Each number is 500 + 50 x the weight over the matrix's rms, rounded and kept within 0 to 999. Layers, rows and columns count from 0. Numbers have three digits each.

# layer 4 MLP down (transposed), 256x128, rms 0.105, rows 28-82, columns 0-127
466589460533587460489415387441497473523465469517607528457597465444555432536540610526506463467494491520580531519364509415551492499519585480448567477565469524595487493556508441487494497538449379524519530553627548567540476563503476447581396576556577555442486545627476505569508497578526498532548511590569432498503450496485461516596463634514507571389469524526458452509509459547492463592504
433487485569525420429438537591507530504480550495505415566493501439499523455508435601548585584466556590430530462478495563519565467503450446425422489478475518425578478544518487490505533481562493603446483495515499589564471401477473575473519521546492518512464550477567423570568446477576509421463537570505539473569539486446432528501499541530444423542554650509466470464523478523563478430432
533480514535390531570443548529543468576480588564562485470561387462564487529403560447549547479451497519520505521510494569511572495408493514401507476481505478503524581492475462532495505514474555489416427439498549502524466485448496478546445483510536469488536389448525572469535390518433543459510498508521523496477486399513493476460484501539508466433522521515622482463584614514522489474495
441453531420407548463444507552454456421574442411482500453370550550540568438499405531581467663531593540462595496585473356482461620537359426501440516530470429487468490437495426496524504410487487441550382398480510507470584445450499458506544490471539448419448478650551515447647513409551522564486483540529366456430445558503584460647352507568478415411567449383508564487564566562489476618546
469542417582584461542480471519424455578468491598485563375383521551551485564633501498509522481453446562530483515446552483569552531454467447570452448506519493560472511494521589570477467505464540585464487460403533624515496457586569483524533583529468412474555590451471448468277527510424429663475470454515458576552463508533538586562473441483580560476475507502449427481458512475468487581483
450476520532455518486478517564539463583490448540536529533508556468529450434581486438496483527477555570500543477490464469515429528437509514484574501571485504578496539442607475456440476404499547482508561443456585555551415498407605487545464510562445494524531489596564489567504503515473463533445538460483462474479500451581521493543548506531447459493438490496531554487558485463495504427550
588550506454433368413626590428468559531535520498530465502445423392509495542470509505572530528562611503457526554396526519510529508486520457548441536483449444430441446446486509524576467650482468473559530586434509455470468524569554487477465484486433486527611499457418510529524391514472488519494477498510548502547525461441524470488584480537497628475605543468475498605539469503473493493440
487416532538581465469490536469450492421467571540467449465524525505547576383565499508549471456477504442457489587466504505513530529464487489483519456500504528476514458581473537457484507479570435499518446525497522458537449574539551473393475571489503433520392518495507497452450490523520494491554543531511424499477543468537460471472522543509457463522508527425538497445447543544497475437494
505494524522550443519409577445505466520535496464555505494453580546497588490442554483566507558618431440520512441514448520438490529594432536476418511483628452471480436544554531565486547554467498477538461478516517553459499553406396484489496502515480439446550440481569462634463534514620428537410525481469405491443460460427562398547481503440578397492524492520453454486583516538550529580459
479525517471572578554470524451454419558554518427520534550554488456547540518534528400454635429553573545504544475544373466465495562448478477558438428552563544502515510452562604561430498493487481526438469445411498453428496512523571545411535415565556458557517415405497448489468452455454613496457467528575405514419479549509476502543580498639534417497466545458472422508458511543424535551432
577516540520578509390456574441613522480501446520537524470472521514566528516564458519505467506415467471566461496452477514593566505419503507477489557442510488543568538537550443514587513473526483470476480455594550463424497552483582480489525524497487396406651588467422514553500527455476486467527508501478494560526496466450574480455513556514553531443452532451444503532482647459554466481533
490506541643484503400569566462489536547578504496393485513468526511480497544522481423524527533519463533435477478478452490470576584498489523474526476439407549557418389411498457488515564414513536552532429488486412473591500525514538492531492395499511521589464530482589527534387477390442505553533545564478479556547484485487497450573476479485461380521554405514453538458525512425575465518490
490384436528523505538560413439374484645540464499468522463550596569437550531479483452459455434545461569546488535445646499464617581534545579508505470441589501430545537476488513477339475529574557471486447433513539542461485594557662506516448571594518516536569511365448543518455565586406503511513537505528574615524450548548587468540461492467492476545525379540459540473535390451491571543462
535404468487488440507458515491491459560486480491448537427481576586510556531484491463431545452478537499389460500611550468493532542586391483478478521508458510550466514539538527631597398538490481479456446527544480496448493484486512476548577542458484498472441487544415483428467520537531614480496450527492557516517575509499508453533493604403538542560484443517382457563426434524555415564475
440423477459439526472500497487440512573434545537535520521525418466512517462444515558429488463526484568555516475431494532541519562587462572488552474521499555516466467405549489502441533504464575553455542466402451459449390540463451429542504497498480451527504444551436560489529505478487492485412554532497547551429464492546488498467575456509471488505543482476533419550512519486437526555500
485456558463613479516519379471527548590482646508523514628528500608513550504592510573497562404572445464509600478492453419446541577475497501459424511477498522534491484541450543603524501565526443435621468482512441452417512547543504514491491532476582524478581489544502451555509479521410529500494425457514419537499552552527589400492527466473516484423542497539517510567443528512492544489491
557448548531446438514541444529507533559539485531429474560614484445535514424543505475532438494575507444544431486459590518454474478521500468436446557458447564512567413506533559507558557490465476349379439534516558549525525502458499558505493569567539548498496441568503449476533554556499492591483475507438421466599503506604486533518503556575561476552522504525552512451451468486492383518461
450587519473557542426478479492467466519458414428580524463520488485453405507376423592564491520482485451494551541429500533508522551500525544414472492521453555425514512467567491501490563483491478496563367501484458547526528554416622511532495482551475601490486518523491418535537515509529506468515516487450487483529415481448546511580558471462594401430503442547574486431578454500502512402464
535530521576432514480428495489491523565557521471484483564469540539512525494505476549507504515472504538511625440483475602521503529520504515484470551544502497462474517418443444459512506438550573538492537468499390517504495436531484488499457462518443508512452428528515533488481520524466440453419538524478500500500527518521437396542522476452528447509478529537526497498469468490583458500442
502509537493445462559463525569497506550475540451457528494518518561438480544503467457560426436443513514518545501468492457494575452420521522469457446468519508499500470491391441522499517529462548398426484425527550535467509453542527476526470540471430369544610453483488537519528469491522475461446506481414400459522454531525527483569548477450564453463514450425446490447340411464466442447472
459441586451530493499416505490536442531512490547600551567510492522557468536448541514470544470463449527560551616489519496558469526467629494466543450480557515449447544483489625473556560462512500580445464477635455561533513468512517441568488498444449578518517482557535542511532495523518572414497470427548483522425462582559448466548590508485576514474536484473526507505401468582493534493410
591496523510515457495516437505478555542522604465445473431424460515545465502467515663467468515444528444482459462505466473404527542472524458554511440509519563459460473455477561575484555484474505418491559475450549530542586601554410492581509666497507441481608475510531495470444519456565484576488443506517522537383537475462467481488456434531407479614582442475488452589563522509573518505556
499617514460556493603518535508586492549460582599625539431511514459494461568415474520460536450564459577501528414441470514548456501452568571567484454531460413465458598469585506478524488451490425513457674558514646492514519435562539482592529595539483485571490535429494358496510498576475413489449510518583564473428531534449476564551565511443531501514503575386516437496449511432335487494448
484518490550552552559501530511520469463451570574534567501585578442387423552468434434516585505403446471494487513463570480451475499460520551445518429496550528574593549504498548473485478481477512599438477440458471430513450459481484464426573467511433466510477435507597552559489613495517496452618612554433431431459458478494553462501557498440567428491421622567500544449527563470493497521514
562453530422615428482531388538543441608531495451551495510512502572564439481551572518528476421436532427486576472459539542532468544464482480512511488536519410540477520547449538504490454562536474539558464552467548548534551520584410565490531507377461553511493393530551583553498564498469575423469480460503394492528521520588490434520480417466482558449463479453461564462353414427556546475519
447533469531574440540487460520422541569449489515508525484507505459430551466479584554458522569571506460509467494477573494575490610533505565520504543508445485407446480558491545474502471530566488515473544424454554599560525500466443541477465503483482453434479488435449422497457577552430562528474441430444515462469520574447555510511490580475497491574527471485501563531482526454472497528510
531502554453516636545474476526455543443451462529468563514452443424442443484449503492466518566512634578589458544498470536579529530554500521529517542512461617514451392449571568482536547452539520477505525481480471527562553500510477479491576653520514499466506447380499427387521507500434513537488550448461430489451586521456433461541477495524437463510576498507583522415505540529509436469497
503347535496427523611460472428494488528449504453528553523577518459573516521498384500480533488512511543418533454473481593485519522471636392503424477545555464450469441448555514454537514460590486562555521450397519499440490482503502427485514486489550611447542480545456477476420582458548486580530522436434571542456406537453405576490475439464608533407517484533542542491545472462564576530495
521510541500564406469560424506471487490494571540546522528531481552554452440573504585493397448511528533527532423505546526509447525398381517454511510549384352464415568537383467525456512716527370543545599570467517417510561433485416527499550517327436485493514467545495520499481531472511570407414461471559495425515489566547616456397455481492479472496556583468487475464470449531631586554429
510497467440527470472656478545546467497494413393468502522499450579427465506468519436524552393465379408477561519453421565483539473475554427500521483490483532446446418544448511475467426496575426395498414401523447539528597500580504468452504533444532492419576455568522477497578444502602583478510454452525489549541414500517522571584462582547455501491522429469453594528405533437480482478499
474573495549476545458485471499520444585513477507561548488525433447576490492515551456450516451512474530476509541501597476587479534587466548499444486470439450512421504435501468486538495442565438515423532478543461589417433465573517517509464454532543604472514458511472440579464489516429499437506519463593571526426414489554407523529488488443534546401510494493556477430494529578476494555554
540496531383501488489486594381449421506555535484539446580478504531487515448521549485490508504541468513522492456450457486434551504453522485381520473479540559542488534477488527514412525514514408444460423458394509525419487515522510531467490534458537455505608478502517494490547382493594497493483460475564530470509501418428511502548515421484564565540559493516504475535568460570485454500530
570526483479426570578502424512430559568516481562370453498521437539499551493434472495412418421405443557527513499481540482483597542509504477497491429485574607475467493458461471468459520504568566495548552485525537520536467553433558429618492465544517544479466502500497565536501464481514462577541613405467579420487531528478506498508462538445506556587489487463518552486613414473474422482525
500568481469520514554486594450524455489437470564437448463521463558537429431456496493523515559494426533466424469492526448461554523505443466458476482522533451492564526563548527540468539414546416445510502435495515471432480557481485506568541467491540487463528552523511509555510443445441580505504517432493486453467507399425525525484531506549464500377496526524509484452566474396468509466435
527420424493597626521433504511471509475409576506473519521525450431533498451436446469485472478496576620485462548522457439498402558380481560463435475566541457529491511417508518476471585576514502543473547470462442456497410528525560500458456442544473556474480441430418547467519418468447514509500436524490549529409489506558466483424592443559545508532497532442475410515457433490387489552389
522476524557505513554534545456512537533581456455462444534497423447501465485489506555435455444587505495534457458454502543421399385317510498477493536509420498527499505515405407477485430506432590566561562502429473460479579474431473547512511505506523587549470445493505526436577554513539612498517422400467457504488430503400506479585480404443587565585490521492581482553515495411492433521638
544678581450444492531477513519537508451470573476534527529684539552445474461420518509462592567429534519486404519502496466580559472516469510433609506513444526480543446459322494539626505472422457450583586500414483516457524404406529473542528430494526481509445478457459419472489412490477530527415533454552514544584452439535568467408502410481529535487535494454527454490419515471457558480485
466526471524461477407491471548469508525422492464497528508519497482523461546423509505522467494531467509550483544555462558459492534389556575451479550524501367545617466457457544495499557526520532519595493465560514493582474510485549492485468514429543506559473496504500538547586480431497499425533498520486504498562491456483492503613498525538561394572492459495479506524500534467556506500496
487536526513533523458520448518567492570545448483502516414567435545576510464402488492500534424429478504507428556423494411466533520539548539487483504592578467598551507529507448486486532452569496509407533621463608459461487401461514496424526509522446562532486519508569487525595514572538498528591513545547438458486499419506484512561457456558533499555488535479582382425494497505526390478469
533526582472529545436422480525578514468457491517476494547512431441482497482480446525491485565559447569495517514547481495567516544458487461467512463449503556504506499484583450533469427434451471550471595548486434589508564441443527435551491496578430458533526535483451519520437482357461571578487491503489492540459510522459555466563562463501469598504431459509480477486415531449522545502449
469453438481541497531516496550493537524510485467474483459565564515504542495527514465364528398451462530451460499541489440469442439434515554515443545598522475451555505391460500547443474548496633532519547509488460459498543513626543528400465460543488527541415463563402497481504518550398521487544494454437478522465506479567473497580577563453528493545566503518475453463427622611484452467441
449528547480450481466474471434503408531527414460508521483548533500460543437394494513479419463472514488477545530473479544540358555511487449520568470463516461431527541574465446562483464573566525499503444525588468566440465427480572531529426431458550578524520568560522534570480480556521524497510565490514456520511584472500565488601471475580445499518454460458511573522459384431441520523379
464601453581475507484459451482450563500632511447472494570502574537449543436568463541411465534430516471418603393475551491515502538499552536515509494455524517464419603484559537547513479472491530519526504449513470531550458491482433562536476455487499480508544454621475505414442516537540491467503498541482430525519444455528475504494552415391384545546442433507521428459450463419528550522440
608529539454474506507439492471609544496502457612482400582449547629529451604540494568471477439513423497583482494506492477490476558481436432536557589542532458567488475545405478498537434445581453498553467545486420563498542529514487458552490552546538564601517516489510490452505550579550594470567458570500518537484488582448527504535541526519505424527548473443439395463404458458507598427601
464418593424382574523491466495543552363461467536424495430563512528544406441477481505386604584447504484483549474462521512474543522551502458535482484501526622446472377465555468476402499510530521533575583482436424491531437571473492388578511488513532578489533414452493495539462543425472526559438549476629489506463487516447517467485467509463509444454571483478515460485568514399484547512514
444420487568551489503607596519469510518529432537510395470531397478558513511457521461471516438563486594462459530585538546368581535530489489495504596589472449624495470543423461566540526384545555519511543584482467557534395465429553550528590369488502548508490462405523426417537433434449458569454521523478476490544554421569474414515499446490553386534535560530540514463580556504453489522498
474410491512542523519514470483533459467524556546517421565513494485477545494527448549512489536416452431467618524464489522511487484493577423473462474496537534473522575478481460450546491498509489564526496471440456493536552461511513516559424514555441560559521531504541469543524531471539524545467533548579424541471488523518391459563409473455470415484439545527424491487537388468528541477488
564436544382529462506432551538488390464501515485481503470588547544518473476463504476510529542559448543489449536615492434533532556577576536539555519448592442542485434456536520509501494528441480594479586530516491453503632490500448603457435470471575495423440551497597456540573404562475561580522527479515587493550526495504518499558521535499511459481503473526500496486403565521473547517473
531531504461466521451429572451445458429498506492483550494504504511396512509402452448513416556460422477479495511506485405457477562504504533504491423546467517452499591509452461475535498554510445537519506508621441421424434434418468565508395471510513425484513513557507437492437517465459491420564551538533508525531446542445441521534490521491514508422436511547494485474528553487484505495483
533477422546572465472550468426489502418645491483519548483605500499487560559512530433444489479615523488524474492493562539448433588544456479563503535498552554460481478513365536491419494427423365491449495464494549510469500582472489481564517498440430472445474535504496415487450511481483538481505492494501414531505450479600513484582525501536571609469495537503520512488468530510400503441493
499489497529507495548479510517511498511518490494526487508448449496435510472459468553507484531465520500506559488501560544508487501477494501424516542593469439485554478524492511488472558593595475589551491511530449521408407534541542601430589566475482519577489462515549553501451553535489588459499406520463529543563434389467521517437503437539479488528504551445422495534444480493506573529459
538424468465515491451489565463586628549431512591645478447552510422483481499499518519545496484467507556531580527481500558569514548488443459478598479516477439559518455598548596485511493528541473558554539400498512476517462517508408514542556406533530547477515523500466553432449496475461468534530495567527556404525433468428494524442492477490528529571474515513529416383439416529494568461526
525467515552373470566505487502471450448476561530619523512669409542479538535524404504549488430427411464392525554443548580524478430487495492590558509464454554558538551435536551592471565500409587475478488449385418497440455439415618521570499527497466505512486423504557434473437462550509494399516488491545492546459517441550556428507531548408571493528456565559523418474523529500538437502443
509534453530521481449534533532487556447452386461455491555545444492470535502523490496494547438457521536588504462518547463529465485543604455524554466570481524491491429523528444567447432539471468553506512439545513510447469443540429417536454414519490495438470488459495457452548529571540512532530453388533466515475464565451530583582529520463580513454468490426495482494482542556527543423452
461515496547541562424587492360536444519504411531458531548523481507457612385522459505467516483461500415495557474548529562420512624594485505460512524554544621421568538520406521516488531455518473458518439416538523576484451490418508587531488550535474479544502521522448406524498432450525439495531487468514574577533511430496469501545505484534533560483491498527526511498571517427515585515492
# layer 4 MLP up, 256x128, rms 0.141, rows 29-82, columns 0-127
445514498526461542570407540428476546569533530578591564516479491481541575481450565473570512522491510487546513516529569479502567537452495597575497489347549408446469441567422530461463566456579534496460550476462441426494542556524468520460525518443550497468547502540529458457582483530473439520553422476488419504580481423493470444551448467514461570579478451507532444558491376497408484521524
490535489431530479496583361527440528482543539399467431529389490479552562440486510462538481421472468529489601471516553439442567491532486511515535511520513462497542557464537484440464502524504554531480504475490573453528597492454606548472485565540486476417553590474484514529545560477474483479516544502507553472504482549527532523493339565502601507497483493413473519479431513511486469446486
526480395535540479517428489389432559512516549417591529468489542467503500461490578560513547544530480475543601332533408527472489511502517475493454551378456607480414540509433491492566529454546532353383495515455506389529495452505491476535474543486556580540534465531456581472519437557460534534558551545382454534522505460499612547391550520505517415511479516525482487515446524500492459524464
473414501588453464521495547546388566447501461459527543505502455485627518429600516452528503435581604532525489477429507421446465546521522398584509542471568514524519499446517441548507552495417440499490473526524526483660444406436438551450577542537521475470452486592358510471513509485477466514511513610597445502460506405546481449436652525531407407492620500524552519534526549510616472494509
536461486541535448493494478483507509481579407537502532467578566507509496498442476563471481560526469481531442471560436552535510544499475475477478497526471527421553492499524472457456474459529531463521511475530508452382579542606493449498502500557455591481516547444509537425492495479439486489427509414518642525500486420480543621586502586453458491483523459529506495521489531524498542557467
462445435433357512518496490424496547490546510624461529487542393465511526426428481497512559494526501413449474423445491579460580548417498499454495470504473521410464540420452490553558618391499553581518602476512538548446497442613469539427477481473497457470419465464499455465555562499499529436476480432455457553474526617452498516477532514485436412555483452536536438521581474541553494507583
426422496485492440548567519542485470484523568477487595465520527454573486517443573523562552417508463527555488528440527567455419495435524533480499574463512516466542475405507443489434486509513478471508392517445485410476518525495484531515582508516446410475492432450552454470468461516563421526462437425526542511510489493607501523535490551559457462484515490479571469528523453567466515506501
483443534500467546483418527419517478526563490450542538519477522466491560442526616480526566472488438524476535518554434507484434441508516509364510470478568533489406577504525447500509397478497553373430558481493556546490540385509474556491471513467496538500515515485612572490542530514463518536463520589498507499585436384583536423476446553531525523533461557450465567525545501553522478550586
492394396515559416494565548413455532472507530508463494552535486413552591477510442514576463444448526485501387447532525483515399484533487418532476567551516538385387558608494443453493431476514479574446472494512499507527468507440525454483551530566554568571511545456560565486475497561525516432512434525529578526599393421478542554497429567597433446440599497495474494495516545427483467479518
564497453578487478503531502526435477491520446497580586538469417436506454481448515468438494490594503564443459412411478464531513483532479566412552554444485450501440501472580521517535476489547515628512551541518512458501546408554499467505503440557460472531338516436440535370552535477509440600452435482481490485470531538414442402482517461441520496555555534450572590481500417481516488526462
438410385527433506509533462530590506500518458445473574501504486551508613552474562523609489568496537556535453465523428488489434489508509493636404425496446462484444455392445532534570429536522497513538458530487548362412405534531557506482512549597564578449452553536484587404499466625473538561423475452587583437464477568541497504431507458450451480541564551489546391535521538496461515460513
569475454542465425470493452585444367413510406550475533505545424375514471458637444541578500438522456496510440478431531495458530570482520509456527558388477611533438553490537488538452588509455487485519447464476425406550468621543422497420542454521461462513599532521576488454479591441407487551428515645471561455529550465434568525520567543513500544524449561555520562416505538500484449578468
457487575395467525495453431400536450427472465401498493525509473524514463450563493507521466584509355466476540491544588483511556450481582554526496442491422547526467511565534497464533522541528501470535669507492626487585482488456388537492495571494439469583551511446389337504550496480538496462452547538512577515477535572475477514494457535446522572486452400505576477622467429442463525486498
547458520481513563490532415503558593435487474503502530562470518484488569522455470544492487522501513473477496515545423549527511506506519524447451478477487429489389464512544435544451427411487486510474466413423497459569485500546497544484524407518463498486494480466516557466586614532538445438481556524594517521516524554528464503524497608501571592491482434409542486489550462484504443514503
447500502477608493539498497512489431549554485473545518579580513516418524495562473526468460451579520499536473521532462442529498471515513531504473595420510503535472532426518461452589515501413514547526482510520491477398462481511480417609466543491516458496504430523487441487514502468527554448490586552505456429481429498592508409502551486459533528597480526535419594640522409432519610497396
495446397482489527456469469559494521541595535421521504490563527518617529514534501473523620494507515550575425451505530560556485496576517477437481589465499484482501480434468546605459550497578510450545512500541458510530551463521429454426446527496488487539504454479475555457429464443533432663520472457526480459585431526503520535490495507582546521517496582526404495532520383557443602512386
590532458513490554590543514487463490466558527424504532623423454552499532546536466482602556491443395431480521504463484488531491447474448504572445483438522478537516523487604533417531479510530533428515488511473498602470601491588584496477540503438384551493614476449570429464405601523539418553483510473498613510582494480483444456520486513468525515516497485438524412465507519512519477385422
501419496489535521442536541492561507495441442459499545539505468500549565558496557539502481453419489482478517594527525510508484484513499508521465507576507441422505465540401483518499535485580463469445510506579520403484482532548532571521480501420531510518470445441505494598452480522425525495524532567597540444561424428526435575526532479533447544504560453523453565529478517518500472489478
479522631510516501475479468541390464550556524478528466539435521431448452456517560569472524564488541482494579377501540516464497470528464541474470541506599556483490450478587457468499538516502506598522494521531516506455541378523567486544472531631547531591389556564439474591375498475424533510471512513491504452468523465470409532528473538431394528562456484485550506523468485614528440468433
549560449453477368499495519606449518519560528413408438540518498513467553435537420595495496403520539453570496489448489470487484482598457424573512497520464526553529426495505423501499400528427573541464502412504453458543499540468499548526526491504518508477378523508563491455537534475472590505509541505459611434544507466452509499456469596588565515493464553477437421541530527475535421418538
435562566509566540457417487541491438520547480469464545467552452478504478485473541547515466443495493530499523506545470393451533576556475526416506457466513558427439493566546437551511481520541400401411623467463481516537490409413486459528483587541491577441467485539529483478490547553495484402471504543470484467419578506436473400488504507580518638498498471426453428527554421485504460485636
566479505465497433560413496540458524449538542418498488496491423496452473521515647473519474447487553477486464577537509499509441475575458512527426491407590596512522521536485456489619512559483498494514475518617432440488488534481504489451503578533444512583511441559455517490402542438498501502391559507490558489614428395556530440469486546478493562575470496404546503531493455514546449391581
472502551417507500592651484539463463485554475435393532535504474504486460472650478553461477464455576491459521460461578508512485532504417464582487512469528500422557485620552426539515400561383508491488555422463498517559425431574539500494531510612440516440540459573422515466486496531442541516472519476431422597506501588487511473434419529432470486590515489488481487455545556511550505503541
418638556529575392490478414531584454514546500432511496567505479493493545546501461539462487495528551433540392474562470499547559480517517524508486520416496506516512414481527518527602475529505448447545518553505544565550493502473543471445469459448510564486503391515485527471512477460509461493472543535540523445528515535513515503477519508467486511500544525440537577486495452502574495405407
442507490507445542561570426486447445556501509443435454553438462584523429522525521543531479537545550549516483426479456481470516557488513515519457497454514541497521579555603576497536552475451536496464548472493544460430520508528464557537464546531425522511551520467549473516475580438467370465484611413474537570525416566437474544441480512415417475444437476448490506421506536529421470478446
432462570558557508570441509592533479555528495507454533510466515543541523569509564499511461522497412454493442539551458521476472461536551479557530556362436377506443505494551531444436536607536529493527599452521583494478511472409428596472400525580481492497489525490557533574515594542480514536431482457451459456440424484478494607443488559509526521492551459508448418580501486422519483472547
510467468386427434547523522473412509396501463529570544523587590541496463495482477415618444420477507587477502448490567517476400535561554503574517575450528406611440456504540485450555493499504534525515523440476461534467552638443517570470555523499468490471468503408613529433426589547481462538474526418476481493593495465462532520487506549454441476532661461546517452485514520450469520516545
433505500553478381478578536485513459544463512519537530609446565562526434453540477475464599427611557495504458503508514407569437438555525598592396475443551522634481471436479498519557525532533405610498503636477563540528490466446400573439471460309497487470381441585512566517537471518605560558474554547509509497525544514559379443425486550471486520518528544479557516568589462518521549414369
616455560537414427545568418550505416564551584486390564500449507538526563538502567355580495459462486495398554472488510529588556393396497424550473585559556579519396469563526535439575479400391475456445530532505480470444475480598428471522557556467411510550480587407484441605503527433531497557506388466538538501455553516500468512549501550452487581489487493506499482396497606545541526421559
568485488480594480386474509580494510485605517400504419547526474575570587526509429492497441452530488481442516424514418485566543413528409509455476525490532497556491583513530496506457444539552543523525511525519538566484538591499502543600443540542518453456593433445467456521481578548522487449499450535462472482474413509484431488490514512418451505522488399458478437510502514469453608501538
445450469505536516583454481547479540527549432509439580414632424543488533494588552473536470534462546499477477544447508510562486491491501547405488461459443470453574388404502578477600509542403558490469522423497493517457485485405490497560477478571490481475454497455534554497496480551507497505424544520541562481517500513533464531414435589546558533614550518507514470508525554457490628440470
513374504575583429511387460498472496465547487539487540463417625580548553471478538489530490556534593450440557396605528481490496510505408485545561485541527504360393389497468478488458417569475469445491605518513452460569504491517490478444520423651520491568519447547565447452463558482475527433520505593392576547470462467557495455549641579451429505493490468521516494515519465409551418449380
527481540410495530525474480550474416418520382512484472399453531545517452458488478546520434536480585537481495525460534564442478540469486593479509471529497542566521533441512566469439538454515428528474481491433600501381570516484515607483536585516514470503478533447490493443513517473475521565510548491515424566533420517532461585489445562372445506504526532457523529496524477500442545464521
524457391506454514567584503504458489505578529430397475625422514495494435572544518566571486515490459517560434441511486470514491416455539471529463424482491449438440435581490433457476510507505545546460474464568433464574551521445451533553469575433562475500498580506534529450486498482479481509466541493566500435531481448541620497504413542589553487487641466474444529524496607497423471454482
604494453443512528581606491550581575519575640519468488491399496452376494507480524576566462531541561518496434432539425459472495450406450452481480461465489466458554520523467573603498471458467455466506453597457507463502502443503516559479456510539493488476476471492452535469555560614493489441494515538577519555539507436499514523502514553502522507555394587552537501499507504572403403484458
543546466514400511495427548446478392459466455432499684534543528514505488573497606455513395523427592519598559630461488522516434383522521479503510486520474550497461499415513345534441521495395459572580575572493525499435612469515483521445498562477466536538325452397539565558530455586508512536493552523492550553575541430432456484602446437440564547437450471524515568537541537623498536498494
552567543447544457533419574466457481484547556444377505479513396553568523414425570490484474524513473528502486484470524495507464524518503574504597432442584514495472550473448487419544459535426541566447506510433571554473503467539464433467497530487531544595455565454593559466462492451520489494448483517480566479528556573516510519526490529489508426566560508498536441473479522497550527530379
499474519417609541552583563539540520451547501501429434545503418412533565421538464479457525474520507518440579450503479442622550515490500450600433535471493501466451566462499385516538486416566546499464412478463530527509592486526492484489500635483524560421530517508500612452491539578615553505472446501553575451559442490440506557585424484566421536477478461465481409549545453421494443478545
450490425492477443447473567499620452449530434515407561445479491561423513513495475654500563523497440482564448499474526500522499535485419449505502552474572570521469443481486472431431522447563423491540466553412561435471438539487571622425508584510479497578506541511486584408511460473512488469433587575443492454562493550514542465444476580516462421486491578421538521519498488452456427541501
436551472380542555470584532447485599540482425495515473392513485446483552437524524537422524459545491549441522522504571472587480429526514424467481500484536482444447507481416365504532482481592472514462550463467538408468574573555527485488396499486502483537640550517462496504512535554500422606426461587519540464543522413570540546610537534488528496491469519495526492503516486527504480444434
480471495557460485465489525429516432455515446455501487472448433504508558542495531532450501562531475466449418423546524499435487490516560508432508557448448487487511453524494547475429499509537477387434537600566548503400485527486560543454520502447511427504556413481493493500532568498574505482548498457610441532452533494487479474520480495590533501568499541406520521518532544465540510394468
423510431521506437508548516574481438490468399424563541540516468428493558536497515541469475541569432431527513587580520509541496575487530563414565467506477474524510500605501409507490492434566473397521480545573466550449422516506606479552490583553464508553483461569482497441446515478496535487481547511465544507456460451471497488505534524594436513561567506508578525543542463493487524453472
598501471525500449421570433487503445542474513531468561480569524506444487483496410382487445489466509575484514645449474484436511581428545535529551560533562491504407403550467437616517533425496509381453562523462469447534451560529531495479562513605490539523394443474465491473489507517563532506487559456549498547487511534436477500518450437526441493490536610589411477467522519512432493498605
529472499451473515526499433411493494420460468552577482483494629430564491549510499479527467410506457515548496481511558484399533581531488534435560530388532466595526422493499478480477482402479445479479518560455489581510552500419560553523540392553516472568476436426545478494467559563502494555455583427442512467543565450449508512605505554425511537499621388420601501406621477402481555433578
382432413503476571563551407546508591560515510466436568442538497405533543552488530536503540464450582580460438508444558488567554559473431455460475494543438518516521462466543482492498481393583501434556533495522567431484574491536548505511496509486462534385510486514457556435498511502508575606449478541518611545660415395461525570478423467467493537525532442444389644552564509546444447476502
472443424476472467463523445481501534469494457474433554502461477466475497540498525477502466538582472521467463617583489421524527542508401468477572456555456477432544414576486480543431456536478481410434495588563526548479453510547505462533571492511501459579569456474435455433508540534552475551562423588524449441519488490522500436527455532523438562564493507507525527516525552494545563530444
485435466435456425425536493504570468486561472435519433422476399489467482475523541422422443474535389570585509529467439449525540507459446555411535430440561537477525582567538492446549420519521504605542502498511553537524553480572580509580481528515539496470478446484558545539517486554507483491425524502466550452424422491494579395545510414594505502544577455457513522554594534543633540510531
394436516468396476489512489553502465470449547518491425494464515561513487500524501523554491493566453476419482523533526460532553458478516423507444525545471515495570526520454559410454500476433495490522534496475497418430555487467520468347473465470499442482537593505402498475454600456536436573598473458562524531494488522575533484522435595442495475587549502471503483493559456519542495351473
566527484450486530562488515458516532459471588544498511555472443593502473427516454455455432441516472551611462447523371487484441455496553524547462474494542563516592534503536491535522386555425508611540530534537463565563500504480484510583484472547466517447531506470462515551460573585551477614427476545484397543467495516428421526502433478549502513585489480411569390508506547493467608436493
494565557503495491483512557526451556463499502472490469526480495496379531514585453424471468580508534523526457517462574570519504501488569465448508501383458494509460506557470433567509503470532467493468529462477572502570493506520363490544482438561500487522520566454487462438613455569472461490479477544566507559570497418389567554605503492515421484551485515497543558549499525477484522511508
528483487516456490513483514481493506487547494461456440429526490507482452540490485404546494434502599582496507450474480471467583562477542478498480533464475490502522518502535481452479590453424607490501478432500618550522527536573547428460540448500472517457514595409468529419550516520536494446494525404594443509570493428454467583516443463416494479446474533441469480488476420517531480536504
463448569487471513599514424452519516457508484447399486488467537491443515514476532478522417621524506501512509598497486514565491430562504491482419527457544456476491451529488463520461536523547497444486552645520631484523522456581420512597502564506501570472520363510440528529522501577431412506476461534481508563559505454469493454515498602411585459524497452474485516433518446529528527364534
503634542447509480547462502513452510538545511500544529402431585477490559447489499441428545498523544513413492504525584509514408438500490512457526538550573494540487477442407513631510446482543509447417519487446556549542530532498557459403441561479435535484459427476473453508480536492475521542484525429516527532502424479522543546462516538557463509474542475452580433475531465452427420349508
534506431509474459534459470496431335490413428446398450473468491504459475500562509503473480580436503550440438468463581466481465533514488548420476520550462493463543503528547536558501517485526516494527509471507469412461526457497512496480437532577501500536499384481525404449524589455592516484450530479522555518457477610518493438486512610572503513477579451490569621464545566468441582519455